Part of a small language model's weights.
Size: 12 heads of 64, MLP 6144 tanh GELU, vocabulary 32768, 157M parameters.
Architecture: rotary positions, untied embeddings.
Each number is 50 + 15 x the weight over its row's rms, rounded and kept within 0 to 99. Layers, rows and columns count from 0. The size before them is the row's rms in percent of the matrix's.

# k: layer 2 attention key, 768x768, rms 0.0175, rows 705-731, columns 512-639
# q: layer 2 attention query, 768x768, rms 0.0175, rows 706-732, columns 512-639
k705 089:55 43 33 61 58 53 42 45 90 38 37 45 44 54 60 76 68 42 52 49 61 51 74 49 21 51 31 60 46 49 76 22 44 63 34 26 50 74 38 80 60 22 53 51 47 42 37 57 70 34 36 44 55 62 21 79 36 46 51 52 52 57 46 14 72 39 37 46 92 61 52 72 60 64 34 57 50 30 39 50 67 33 44 61 50 60 55 49 39 66 68 65 30 57 32 34 53 27 39 56 28 82 46 66 43 72 48 53 70 43 47 54 50 39 54 32 77 71 38 13 46 53 73 46 64 39 63 13
q706 093:41 45 59 69 57 50 27 40 56 45 60 21 62 46 66 57 59 44 45 34 58 48 52 62 20 61 42 47 59 56 57 26 44 77 40 54 48 54 39 68 45 32 28 60 77 58 50 33 65 48 44 54 54 28 44 60 57 52 28 41 48 46 58 25 59 59 53 53 72 66 62 63 57 63 50 25 51 54 22 26 55 81 51 49 24 26 41 59 33 52 67 47 58 51 43 31 27 54 57 54 59 85 56 57 55 20 64 63 65 50 29 44 26 43 83 45 70 26 40 94 36 57 63 56 34 39 43 30
k706 089:56 53 56 36 49 48 52 76 52 54 52 68 64 52 49 48 54 52 71 49 61 59 56 46 72 45 68 49 28 63 38 35 73 66 64 47 50 83 60 29 43 56 55 29 47 24 32 37 42 29 38 37 53 62 32 40 72 91 42 39 52 59 66 85 72 47 64 58 71 38 48 41 59 31 52 56 54 39 50 47 74 54 57 51 67 65 80 54 56 55 70 51 52 42 48 36 65 58 67 57 44 34 66 47 42 73 63 38 66 70 44 45 45 47 41 53 37 77 40 46 39 29 67 25 76 64 45 25
q707 092:29 43 28 34 38 47 57 22 61 58 69 57 68 58 66 51 64 31 46 54 37 41 50 66 22 54 19 50 54 77 80 55 34 64 54 42 68 62 46 81 29 46 62 32 59 61 42 47 43 40 71 53 29 25 54 72 44 34 53 58 38 24 44 35 45 65 44 52 34 41 68 45 59 68 64 51 68 65 56 36 54 78 42 70 46 50 42 33 57 65 65 55 69 53 87 50 45 61 55 38 68 28 56 58 44 69 74 22 43 58 62 56 39 65 64 68 60 49 49 72 56 59 51 62 46 58 64 35
k707 086:25 46 59 45 49 44 16 40 56 22 53 29 31 27 46 56 69 48 64 41 39 36 45 51 21 49 64 82 63 43 68 27 82 70 52 70 65 67 36 67 53 57 73 35 21 34 40 50 51 36 24 39 19 50 33 52 60 47 20 76 64 41 56 60 59 48 28 35 34 36 56 29 58 56 31 42 37 48 45 43 59 41 60 63 31 51 60 17 49 40 66 42 71 37 09 31 33 45 37 53 42 46 53 60 60 51 39 61 23 46 56 42 36 36 31 23 66 48 42 58 56 76 61 38 56 53 47 38
q708 089:74 47 56 34 45 50 67 53 41 40 46 54 26 27 39 35 30 59 24 44 54 62 47 67 74 15 45 52 49 44 68 76 21 21 59 49 32 56 56 55 56 32 42 89 46 55 42 55 35 48 43 38 73 45 58 21 44 50 53 50 56 85 77 50 60 37 46 51 59 47 47 24 33 39 61 46 77 60 42 66 44 03 50 36 51 44 47 72 34 43 13 30 39 28 56 34 30 50 32 35 46 59 63 37 31 57 46 53 54 31 49 14 55 22 50 36 58 33 53 41 54 45 52 51 46 48 50 72
k708 091:60 64 58 67 71 56 70 71 35 63 27 48 82 21 35 79 22 19 31 70 44 50 72 28 67 31 69 72 31 44 44 61 63 56 41 35 35 36 42 45 26 41 50 65 61 52 49 66 74 60 56 64 37 58 50 56 58 44 65 23 60 85 33 47 48 67 51 64 60 40 40 29 43 24 83 36 50 28 71 56 64 83 39 21 70 32 48 59 43 42 67 56 33 70 48 63 40 70 36 51 61 39 34 48 15 35 49 56 70 66 55 57 62 56 49 37 44 55 47 77 44 45 55 53 56 44 69 68
q709 096:51 50 40 66 29 49 42 60 44 40 35 26 40 52 76 70 52 72 36 53 60 29 62 52 30 48 37 64 57 41 54 46 50 63 64 50 51 55 42 66 46 23 43 40 62 18 74 47 64 42 50 30 79 11 37 84 43 50 45 84 67 45 46 36 84 38 24 62 45 27 50 54 53 51 52 52 55 67 24 37 46 68 46 44 32 51 42 49 48 65 59 70 33 70 41 52 62 66 44 56 44 88 49 47 55 50 64 60 43 52 56 56 42 41 67 50 52 38 52 72 62 51 61 42 63 45 43 48
k709 086:41 51 82 69 66 18 45 56 40 26 64 76 31 61 55 42 63 72 33 67 45 62 36 39 38 69 72 20 51 68 68 58 50 51 40 53 47 63 34 62 93 53 41 57 60 63 34 45 46 33 60 45 48 54 26 43 37 60 37 24 56 26 62 40 75 58 65 35 72 71 45 52 56 49 70 47 66 62 31 48 44 47 69 38 77 61 71 32 43 37 46 61 59 28 50 53 46 26 29 23 53 52 49 22 50 68 53 35 50 58 41 52 54 31 46 49 88 54 43 46 34 34 42 38 46 51 68 34
q710 094:54 32 49 50 73 41 58 51 37 53 44 41 44 51 79 59 26 26 28 41 45 41 48 73 35 37 53 44 30 66 36 69 36 33 73 31 59 48 52 36 48 46 72 34 28 59 61 55 25 29 90 47 81 52 60 16 59 50 39 36 62 70 43 48 39 46 66 34 67 50 40 39 59 36 49 47 62 43 38 79 29 43 16 18 56 48 43 68 55 54 39 79 49 61 27 46 51 53 70 77 24 41 46 85 67 27 39 34 43 56 52 54 84 54 54 46 65 63 49 42 44 54 37 42 33 50 36 52
k710 098:68 53 45 51 40 66 50 78 55 48 31 52 57 48 35 63 49 45 47 49 53 19 36 42 68 54 56 66 24 53 80 57 33 47 23 56 42 59 66 29 43 57 68 67 52 43 66 39 64 74 66 76 66 58 58 56 45 34 27 44 54 56 58 52 50 62 31 55 48 36 38 59 24 67 85 56 41 63 71 74 74 75 46 56 53 55 23 64 52 74 79 41 48 61 70 69 22 41 49 56 28 33 44 47 27 50 53 50 74 58 46 50 31 35 59 53 51 52 58 55 44 45 71 59 63 52 45 43
q711 099:73 55 56 61 40 25 40 51 64 30 61 23 46 37 87 47 48 41 62 41 58 55 48 47 53 65 60 49 38 57 53 33 25 49 46 61 49 46 57 47 72 29 66 82 67 56 57 46 54 48 48 67 76 72 38 68 38 61 46 51 55 77 59 38 63 45 43 54 51 51 45 63 59 23 49 65 32 28 70 49 71 30 39 63 29 41 56 70 42 40 55 43 48 45 53 63 31 35 54 80 19 63 42 56 45 09 43 56 49 48 76 41 46 58 44 40 40 46 65 63 54 58 49 38 52 43 63 43
k711 106:26 60 58 46 54 48 22 58 36 55 69 75 35 47 68 71 86 49 57 51 19 49 62 56 47 44 60 07 46 62 77 40 48 39 51 61 37 62 59 47 71 21 55 65 48 37 49 65 61 50 28 54 67 31 39 42 68 61 54 41 87 47 58 72 66 73 62 46 64 37 26 62 55 49 42 47 72 57 26 47 54 62 74 60 52 38 50 51 20 62 55 68 66 43 66 42 53 35 42 70 61 46 88 53 67 45 71 60 67 49 35 37 65 30 38 47 66 31 69 29 39 26 37 45 44 74 41 58
q712 089:49 31 16 71 69 36 48 55 58 35 33 57 58 45 41 49 78 50 55 42 40 51 39 55 61 21 20 58 46 46 39 63 44 64 55 53 63 29 17 69 49 57 47 31 77 61 66 46 72 60 73 48 48 52 61 35 37 35 24 42 59 46 51 63 31 73 50 26 73 33 48 47 78 40 68 55 68 72 27 42 45 77 51 31 67 68 34 45 84 80 57 39 54 67 29 44 82 53 62 54 64 39 45 68 54 47 61 55 61 60 65 67 34 47 70 62 39 62 39 69 61 45 65 39 08 24 48 42
k712 097:28 33 27 32 43 51 37 64 27 63 61 39 50 65 55 42 56 69 66 54 47 51 40 49 46 30 68 43 51 80 65 46 48 43 52 44 34 57 54 42 47 74 27 58 27 28 29 48 38 49 53 63 71 63 44 40 49 79 28 72 73 50 48 57 62 60 49 58 47 45 58 62 88 70 55 56 54 68 37 55 21 49 47 51 45 62 20 37 30 49 72 68 44 47 51 29 63 51 45 67 39 45 63 54 77 42 68 72 25 56 50 34 57 20 45 57 50 47 53 44 48 35 65 26 35 61 52 35
q713 105:42 49 58 53 49 58 71 63 31 74 48 48 56 26 38 27 13 52 60 42 37 43 47 53 63 48 28 60 35 58 46 65 53 39 40 46 34 40 69 18 56 39 52 65 59 47 52 47 28 58 27 62 46 55 54 32 52 80 57 23 68 35 30 62 44 68 74 45 45 71 49 88 45 45 64 51 50 48 31 68 64 38 44 34 79 66 51 50 56 22 44 60 33 46 53 54 47 61 48 55 51 43 58 63 44 59 37 36 57 44 19 85 24 81 19 57 66 54 58 00 59 23 40 58 30 49 59 46
k713 096:53 34 33 59 75 63 32 78 53 48 40 42 70 66 55 68 45 33 38 56 44 45 56 34 39 65 59 52 40 17 30 60 38 40 42 56 42 44 61 51 40 62 53 78 32 47 70 70 59 47 49 68 49 59 68 46 71 65 44 61 47 79 49 74 66 48 79 51 67 66 42 36 64 45 76 31 52 49 49 43 73 54 23 24 33 35 17 78 62 82 66 46 43 49 73 45 28 49 71 73 28 55 55 57 44 38 61 62 50 49 68 31 43 78 58 46 48 52 66 59 53 55 74 60 49 88 18 34
q714 095:46 43 52 54 30 39 70 26 56 37 18 32 40 45 28 45 74 48 42 29 30 41 72 65 61 79 58 45 44 55 56 25 25 51 51 57 67 36 53 12 57 28 42 48 17 58 52 64 43 30 46 46 43 53 52 72 64 54 46 37 61 67 44 54 61 29 60 59 37 86 48 62 38 44 66 62 42 50 32 50 73 28 24 51 38 55 59 63 59 42 20 81 56 45 71 72 41 74 44 40 52 39 52 91 62 26 42 44 32 44 48 71 49 56 25 18 77 38 63 49 55 51 45 74 70 61 52 34
k714 090:54 62 40 46 68 45 46 78 48 31 70 61 45 42 61 49 85 44 58 60 35 66 36 53 38 53 35 37 72 54 33 62 46 64 26 63 44 57 67 51 89 41 37 12 20 46 49 28 60 36 38 46 55 37 50 38 68 48 55 49 44 46 22 70 65 43 44 48 69 35 41 63 49 29 32 31 41 48 45 52 50 55 42 62 28 57 43 66 40 44 61 64 72 44 49 51 63 69 56 42 40 54 60 61 22 46 57 23 61 41 51 54 59 28 24 45 36 47 31 39 57 31 40 38 51 47 31 76
q715 102:54 51 52 40 57 45 10 53 55 68 58 36 15 44 40 94 64 54 49 58 66 33 38 39 43 63 41 50 40 46 66 47 48 73 24 30 78 36 34 77 20 38 22 58 51 67 45 41 49 41 46 72 34 54 42 54 48 62 77 26 49 43 61 29 42 55 35 32 37 37 50 39 63 51 46 28 49 32 73 42 50 65 42 53 46 46 60 48 35 46 56 38 53 52 46 59 34 45 32 55 47 55 37 63 43 26 49 78 53 40 58 32 41 38 46 69 51 25 60 51 31 54 69 45 61 54 47 32
k715 109:69 51 50 43 41 56 59 46 93 32 57 50 38 61 49 52 40 51 73 60 54 50 36 62 52 50 33 52 73 56 33 44 69 29 41 67 39 41 38 78 42 37 51 45 60 64 29 37 25 60 67 56 31 27 43 57 54 32 29 34 30 67 59 32 43 65 68 74 47 30 55 66 48 29 62 76 46 54 29 40 29 16 61 46 26 59 71 54 55 45 23 22 54 42 64 46 56 87 59 25 51 40 34 35 60 66 35 50 39 46 48 71 72 67 54 75 39 41 51 56 52 60 17 35 62 46 68 89
q716 102:73 50 60 21 53 42 34 48 77 54 55 45 63 59 53 56 94 48 34 56 31 60 58 39 53 77 65 47 66 40 41 60 29 54 41 72 50 68 54 60 44 41 53 60 82 51 62 82 42 50 50 70 53 51 46 59 55 39 42 73 39 86 66 58 66 44 50 41 18 50 41 51 53 55 52 58 61 58 46 29 50 47 41 64 33 58 55 49 46 66 62 41 57 57 35 48 39 65 44 21 78 43 43 44 39 40 17 44 53 54 63 41 37 21 63 45 48 63 51 62 85 47 34 35 49 60 40 59
k716 099:57 60 74 34 58 46 76 55 64 31 30 82 59 54 38 31 39 45 60 57 67 47 58 64 46 32 33 50 70 23 37 29 61 35 71 37 32 50 30 80 64 56 49 54 59 52 65 50 40 61 83 34 51 37 33 49 70 29 33 60 51 25 29 16 57 29 47 53 70 27 45 36 24 50 31 48 64 41 49 57 28 32 47 36 44 26 12 51 61 28 40 55 74 74 53 45 45 56 57 52 35 53 37 27 71 46 53 37 66 71 25 44 55 64 38 62 38 40 44 23 18 46 29 57 27 83 59 50
q717 098:31 46 25 45 37 55 28 46 43 61 41 57 60 46 66 55 40 57 61 55 33 78 54 47 54 40 55 45 26 53 72 82 49 71 58 48 65 32 59 75 62 75 71 24 58 63 37 51 64 80 56 37 75 38 53 40 36 64 60 62 54 79 54 67 33 53 41 62 64 52 40 48 41 47 70 57 42 56 30 64 46 45 44 23 65 27 37 55 78 47 53 60 32 44 71 37 55 53 69 67 27 61 38 35 46 51 58 30 62 41 51 55 55 60 35 47 23 54 43 50 49 67 63 42 38 51 33 36
k717 106:23 63 65 48 61 24 66 72 50 49 36 67 48 69 69 56 31 44 35 14 49 46 74 51 67 52 72 30 44 53 67 24 31 36 33 71 36 43 54 55 45 42 54 63 50 38 57 91 57 70 34 39 32 48 68 46 50 48 33 56 59 48 34 62 69 40 46 72 50 44 62 71 57 32 59 61 39 46 41 62 27 59 48 41 38 46 54 59 48 60 70 42 68 53 72 37 34 50 30 45 43 75 46 69 81 41 54 75 63 58 52 16 35 51 57 56 49 42 49 43 74 29 71 50 90 44 29 30
q718 101:77 51 54 60 52 68 62 55 50 70 43 61 74 52 59 47 48 35 58 34 63 68 30 46 54 15 38 60 47 63 41 44 57 42 60 38 46 15 55 51 67 31 57 58 41 69 05 47 37 24 27 28 44 87 40 58 75 34 62 30 41 43 58 58 51 54 64 57 63 31 34 52 39 35 29 38 47 57 30 35 66 35 32 68 31 58 24 55 49 56 33 35 26 38 43 43 43 55 67 49 74 43 45 66 48 54 47 62 45 62 56 39 57 69 53 45 56 52 70 61 10 33 55 75 61 40 66 72
k718 113:76 41 29 54 71 54 44 45 39 30 68 46 22 31 21 43 68 40 62 69 33 55 36 29 60 57 32 67 10 43 59 43 51 47 48 40 83 57 37 76 41 49 68 44 30 61 48 34 32 49 43 59 63 31 53 70 45 24 55 25 36 49 63 19 82 66 35 68 63 65 63 55 26 46 62 52 59 69 73 79 41 14 74 42 45 72 48 48 32 24 42 48 44 50 45 62 59 36 29 18 55 20 20 38 35 53 50 36 69 70 34 72 62 63 46 65 76 32 37 41 33 61 31 32 54 39 36 42
q719 100:69 55 73 59 60 40 45 58 48 73 58 40 59 55 56 54 56 51 52 61 21 37 41 36 66 39 38 53 65 47 50 45 45 43 46 85 46 80 59 61 59 61 33 43 73 37 55 34 32 47 51 52 54 40 46 91 42 21 31 45 64 61 62 45 42 35 42 38 40 56 49 57 56 47 54 54 35 48 69 27 61 53 31 54 24 32 37 33 31 76 19 39 67 47 61 55 56 38 41 64 58 36 23 51 46 54 38 60 63 71 52 61 65 62 65 79 68 48 41 60 68 62 66 62 60 73 47 64
k719 106:32 69 64 34 26 65 63 35 56 38 48 56 45 38 38 50 30 66 49 42 45 56 61 79 36 49 60 69 58 66 31 11 36 99 44 43 56 39 39 40 51 51 68 66 50 29 78 64 40 51 34 61 41 88 69 32 54 61 47 60 49 57 63 83 46 54 46 33 53 64 29 69 30 48 46 49 51 49 44 34 55 35 49 42 43 21 31 70 34 41 53 45 43 39 43 52 30 24 45 55 52 35 72 52 77 49 33 48 55 48 41 35 56 48 73 70 47 55 56 48 52 63 45 58 50 50 40 51
q720 095:61 50 56 55 57 44 24 67 85 45 55 37 49 30 37 65 48 70 44 43 71 36 42 36 51 58 53 23 57 57 45 47 76 59 44 79 57 35 45 49 53 20 80 44 29 66 49 32 16 61 29 51 46 23 39 51 69 54 45 38 39 47 52 38 37 37 58 53 39 66 59 43 26 66 40 59 68 27 48 29 68 46 43 42 41 48 36 44 67 59 42 26 52 36 50 67 72 23 56 53 45 61 47 19 55 36 26 51 28 53 78 56 38 39 59 45 23 36 42 37 46 57 52 55 50 59 49 37
k720 106:76 55 54 50 42 66 51 55 42 65 54 50 57 62 71 46 76 39 25 48 81 57 52 40 88 34 35 56 39 37 68 60 57 43 62 54 21 33 46 39 43 25 38 60 49 34 49 57 47 17 44 60 29 47 52 50 32 52 66 29 34 80 60 72 55 47 56 45 65 37 64 46 33 47 37 35 27 61 27 56 46 44 43 43 31 61 64 43 68 44 38 45 41 55 72 69 64 59 38 45 78 43 44 27 55 44 44 51 62 51 57 48 62 29 41 73 42 74 60 64 28 49 37 44 85 47 70 44
q721 110:52 87 66 61 67 64 57 54 57 32 67 74 48 54 33 43 59 43 38 39 57 60 30 41 42 50 64 74 41 52 53 48 29 26 44 43 72 35 30 30 59 59 43 59 49 53 49 89 20 35 49 18 33 66 59 61 57 49 27 64 54 33 27 47 85 56 78 54 35 42 50 31 65 32 44 63 28 44 69 49 61 53 61 58 48 53 25 53 12 38 58 42 28 26 59 60 44 38 56 48 55 25 48 56 43 51 56 65 38 73 54 62 66 40 48 29 37 64 41 45 38 60 53 63 48 45 49 10
k721 104:51 38 14 38 35 39 43 50 58 60 49 63 36 53 66 30 23 47 67 34 54 38 31 50 51 61 53 26 70 63 75 41 57 50 40 43 56 56 34 58 25 73 63 67 36 61 44 55 58 55 49 47 21 53 29 44 34 42 55 47 58 41 31 57 29 44 56 47 35 55 39 48 52 64 60 46 31 74 71 51 16 43 59 34 49 39 62 54 20 36 59 45 39 63 48 33 26 38 74 54 50 53 47 65 62 51 41 55 66 78 72 48 48 53 48 56 40 60 49 53 52 40 86 68 32 56 34 30
q722 121:39 53 41 34 44 62 51 52 20 23 22 37 47 18 70 37 43 55 22 38 64 33 63 59 68 34 52 77 56 60 73 37 56 65 63 17 38 22 67 48 63 49 52 44 57 74 63 58 45 60 65 64 52 31 36 57 47 80 34 62 48 36 54 49 73 49 90 48 55 33 60 43 40 15 33 72 47 51 51 39 53 57 54 48 54 55 58 22 42 37 51 20 25 58 62 43 73 64 84 68 54 64 45 52 48 39 41 53 14 47 53 40 44 63 36 35 58 54 62 59 36 32 32 46 40 42 53 45
k722 118:79 36 45 64 70 55 57 86 33 62 42 46 07 38 54 24 56 73 41 45 51 50 51 54 28 38 50 73 35 33 56 33 67 21 40 58 53 54 58 37 52 47 38 35 35 47 32 62 40 44 63 66 39 48 59 44 57 60 58 50 34 57 71 63 27 56 44 55 54 43 13 63 53 60 59 54 44 53 54 53 48 69 47 43 17 45 81 74 40 23 60 36 85 41 49 62 68 57 76 53 66 43 30 16 37 32 53 64 58 68 56 40 72 70 79 60 17 39 43 37 35 74 37 54 54 56 50 66
q723 109:43 67 55 80 47 54 65 83 78 44 60 49 50 28 59 36 63 51 63 61 68 45 48 42 76 57 49 55 55 48 62 35 39 43 63 55 52 36 33 30 52 38 43 73 45 37 55 66 52 20 49 40 28 51 40 67 47 21 63 36 64 40 46 40 66 27 59 55 45 49 39 37 55 36 32 79 39 52 71 39 63 45 45 59 41 54 65 53 44 62 54 44 44 34 43 57 72 32 54 49 67 35 33 57 40 42 70 77 67 65 32 55 49 34 19 55 49 29 57 72 49 38 58 42 60 50 46 40
k723 120:19 28 61 52 50 63 45 39 28 71 51 64 63 54 57 48 29 30 44 50 50 50 55 63 51 40 61 35 37 60 44 39 68 55 30 41 25 56 38 53 65 54 51 44 36 54 60 44 64 51 78 55 22 48 49 61 54 64 88 50 54 18 56 29 45 56 28 35 25 78 42 50 55 74 43 50 60 56 40 67 53 64 43 75 56 44 26 18 49 71 85 59 50 62 63 60 62 48 62 60 43 63 63 53 81 46 39 05 34 50 52 43 63 65 42 49 50 30 41 45 41 35 55 37 31 46 61 39
q724 119:48 52 71 47 54 77 49 57 43 71 52 49 65 63 49 31 60 33 77 82 30 41 60 53 31 49 69 48 28 69 39 79 71 48 63 56 45 73 86 46 48 95 51 60 82 43 47 47 67 57 36 59 60 70 61 49 47 37 38 70 51 82 65 52 37 42 68 57 58 37 61 41 34 66 45 43 53 55 39 58 56 29 44 51 50 35 29 46 60 90 41 59 30 40 38 74 57 57 23 21 49 70 68 58 51 37 52 54 64 71 55 47 17 44 48 56 42 54 53 55 67 40 81 60 94 61 36 55
k724 109:55 34 17 44 16 57 56 34 46 85 80 43 45 56 62 61 41 31 70 50 39 69 66 61 38 45 59 53 57 51 50 49 58 60 31 35 51 47 50 62 57 53 59 62 50 48 46 70 39 39 66 60 27 57 60 45 48 53 52 59 47 50 34 56 30 46 56 53 47 49 60 63 50 43 42 53 54 39 45 33 31 66 71 53 60 41 47 42 37 78 84 49 68 32 77 56 28 51 67 55 45 76 63 60 83 28 79 39 69 51 42 73 77 69 66 40 69 59 36 48 48 68 66 38 62 39 42 51
q725 108:32 49 62 31 36 42 71 54 58 86 29 64 66 72 49 69 45 50 29 66 26 49 47 40 65 64 49 28 52 54 51 62 46 48 43 30 52 60 75 32 31 76 37 56 60 45 54 56 58 57 28 59 53 68 61 35 45 63 63 56 66 37 51 59 25 34 45 46 54 63 50 43 83 55 67 71 45 38 15 55 42 60 59 48 64 39 62 53 61 67 63 60 48 44 59 53 66 70 31 51 65 56 51 75 57 40 65 35 39 60 57 37 23 39 73 32 48 68 46 66 52 39 62 50 58 70 53 75
k725 126:58 26 42 32 53 72 34 58 61 55 50 51 41 45 28 55 74 61 43 42 42 50 36 61 48 60 48 55 31 50 31 37 74 54 29 38 47 66 64 60 46 43 39 43 64 69 46 27 60 64 41 31 40 22 47 54 37 55 60 63 19 45 38 49 97 55 42 51 46 43 53 24 30 53 54 45 71 43 58 56 38 60 58 51 28 74 51 44 37 11 44 50 62 25 32 24 44 54 45 52 67 56 38 57 54 86 30 62 43 46 56 56 47 35 12 34 31 37 61 83 55 59 17 43 43 51 97 48
q726 105:46 65 56 56 38 68 37 63 68 59 48 39 44 60 34 65 84 63 46 71 41 39 65 45 54 45 50 47 49 53 43 30 49 56 17 34 37 46 35 29 72 75 47 40 71 36 60 61 67 56 30 29 61 44 41 75 52 68 63 56 50 45 42 31 42 47 75 57 50 25 48 31 48 50 50 38 67 54 47 54 55 63 67 60 09 74 72 50 49 44 42 42 54 70 54 25 73 65 60 36 67 36 58 47 56 61 46 63 59 61 47 34 29 43 76 83 47 42 39 57 32 57 55 56 64 70 56 30
k726 120:62 20 46 34 57 80 65 38 38 44 60 40 61 33 69 67 42 50 60 45 46 53 86 53 39 27 55 43 69 33 44 63 45 61 51 22 33 50 30 56 57 49 71 36 55 36 47 66 46 36 49 55 36 70 56 43 35 38 16 87 54 59 30 40 39 52 33 45 44 34 54 36 65 32 57 86 15 45 58 58 41 40 35 42 31 68 31 60 88 57 53 47 58 27 47 42 36 49 39 65 52 85 72 37 45 70 53 69 70 70 49 69 40 54 43 37 28 41 25 65 60 47 26 67 46 58 33 47
q727 113:62 34 31 29 56 45 36 45 63 60 74 44 48 46 56 31 50 42 41 58 41 51 50 52 54 52 56 46 55 84 59 67 57 37 64 48 40 41 56 54 50 32 48 72 54 52 44 60 18 58 39 91 25 55 55 41 31 54 49 31 64 67 65 52 62 46 38 27 64 46 51 43 54 56 40 49 57 53 59 69 72 63 62 43 26 42 33 43 73 64 34 70 38 32 21 62 59 45 38 66 34 28 65 41 60 22 51 32 37 65 53 61 41 38 73 51 40 32 59 33 45 45 66 51 53 54 64 57
k727 121:44 49 56 48 40 49 30 50 53 52 55 44 68 56 61 67 52 46 36 77 28 34 55 64 41 74 32 57 64 27 40 46 02 18 44 26 37 86 42 54 64 45 00 58 57 39 55 72 64 45 63 71 44 44 61 49 83 49 53 38 35 42 51 37 58 46 72 43 60 52 42 37 54 36 54 53 72 41 34 43 64 59 15 60 76 33 63 22 39 58 58 53 56 46 41 72 35 67 16 43 40 53 48 61 79 62 53 57 37 35 44 52 76 36 38 43 59 42 34 17 54 38 73 48 38 62 51 46
q728 102:50 67 22 82 79 60 44 35 16 46 47 75 49 23 79 46 45 24 51 47 60 56 45 44 60 71 79 18 46 44 42 33 17 23 46 37 64 49 63 49 53 49 50 38 75 59 86 64 34 48 38 45 43 68 37 74 85 69 31 60 57 34 33 35 85 44 74 53 52 64 60 20 45 70 22 43 55 50 46 53 25 67 51 13 70 70 56 53 50 45 28 63 34 55 54 45 47 29 76 53 59 52 51 58 55 67 35 56 51 64 28 53 49 36 08 33 33 29 55 63 42 65 74 54 52 60 66 60
k728 118:62 27 42 51 32 37 68 60 30 70 06 54 64 48 17 33 61 49 52 68 87 50 52 60 40 56 50 79 41 40 51 50 73 56 34 33 68 67 65 78 46 34 62 65 26 50 57 48 57 53 64 26 43 38 50 54 65 61 39 71 38 64 47 51 52 64 45 44 55 29 62 86 49 58 50 48 68 60 33 49 49 45 62 30 47 42 56 76 57 57 48 62 51 50 69 61 52 40 42 11 33 56 36 40 54 38 49 44 79 57 55 53 43 57 62 60 52 61 55 50 59 11 50 63 45 69 88 42
q729 107:75 24 30 74 42 81 75 39 48 43 38 39 44 38 53 55 49 53 26 54 36 38 21 61 44 47 62 35 32 79 66 71 64 77 28 42 54 64 57 43 45 60 41 60 52 60 51 26 41 65 47 66 44 61 58 50 51 34 45 05 62 36 60 46 58 40 50 68 51 75 68 64 72 22 53 39 35 64 38 63 37 56 60 57 45 47 46 61 50 33 64 50 63 61 42 65 46 57 52 44 68 52 55 44 47 28 57 33 39 30 31 63 54 64 43 52 24 41 76 18 40 61 27 68 52 30 42 48
k729 120:53 48 40 41 51 66 32 59 58 61 51 62 63 60 45 27 58 34 52 27 46 61 61 67 70 39 72 63 62 69 47 50 52 48 56 52 34 36 43 60 44 32 44 56 52 33 70 44 79 31 55 54 42 54 62 37 45 59 64 47 42 55 56 68 44 50 82 71 43 63 59 48 76 45 60 47 43 53 47 65 38 52 33 26 63 78 38 30 68 61 42 62 47 62 61 42 57 55 38 44 29 44 45 61 48 49 22 26 66 57 43 56 39 59 47 54 54 54 44 73 65 47 63 20 77 53 38 48
q730 107:51 59 78 39 55 48 36 55 55 29 61 73 43 48 65 79 67 45 53 30 49 31 18 43 30 50 56 56 70 45 64 28 51 53 62 66 54 53 62 55 22 41 55 56 64 54 60 60 58 51 62 58 62 46 38 50 68 71 63 40 46 49 47 66 53 58 37 46 45 46 38 67 53 56 30 49 41 44 33 54 49 39 70 37 75 65 62 62 55 84 52 23 36 51 50 52 25 37 71 66 49 42 31 58 70 59 47 65 59 42 33 20 53 52 55 57 66 11 33 40 66 32 58 35 23 44 50 44
k730 120:48 50 50 61 36 50 57 34 40 35 51 63 32 26 43 29 14 51 66 70 53 46 49 66 44 76 60 69 50 62 20 37 55 44 65 50 49 61 35 43 55 62 43 54 48 56 79 60 38 41 51 23 68 37 51 72 71 71 61 37 24 24 68 53 50 31 56 65 43 39 62 49 62 60 51 54 48 56 50 42 51 37 53 27 41 55 74 32 71 39 34 66 55 49 31 29 53 55 44 22 52 50 57 40 54 56 32 12 36 52 57 61 47 66 65 30 32 61 64 44 55 52 60 40 23 35 25 44
q731 108:82 55 72 56 41 32 51 47 45 68 53 25 64 54 60 61 82 57 57 66 64 16 23 47 67 62 55 38 53 70 65 57 44 36 38 61 50 69 80 49 59 25 60 45 48 49 32 39 68 54 08 33 66 53 45 31 48 62 36 30 37 57 50 48 45 78 65 63 55 47 64 63 66 44 65 67 64 42 61 38 47 54 61 75 51 29 42 49 64 80 46 49 40 30 68 59 35 51 59 29 45 46 58 69 49 39 58 48 65 32 35 39 48 36 54 41 66 50 70 66 31 41 70 69 48 36 21 62
k731 118:45 22 50 46 46 49 57 29 51 51 33 72 34 48 29 27 38 70 60 42 23 66 33 49 19 37 54 44 30 45 48 65 39 58 48 45 42 49 36 51 77 48 64 53 41 80 59 51 42 77 69 45 55 81 60 57 82 55 50 54 44 45 39 58 71 46 36 62 43 49 55 56 48 45 40 45 52 55 54 71 64 77 49 40 69 73 27 82 34 30 15 60 66 35 45 43 80 62 50 27 43 63 52 26 50 65 39 66 55 74 36 78 53 77 57 53 45 12 58 57 52 47 51 65 61 15 46 40
q732 104:56 40 55 68 05 60 65 39 43 49 58 49 46 28 48 60 69 56 40 36 26 30 20 48 36 65 46 32 38 41 44 58 31 65 38 55 45 72 48 49 72 74 34 51 34 57 78 56 37 55 19 46 44 57 69 29 40 39 22 60 63 41 49 50 41 63 48 65 35 47 45 47 40 61 39 62 40 52 40 27 58 44 86 41 35 13 56 60 44 37 44 55 43 48 58 51 24 44 40 56 52 38 58 62 54 62 38 42 64 55 60 33 37 70 34 71 35 55 33 53 51 65 58 53 36 46 42 50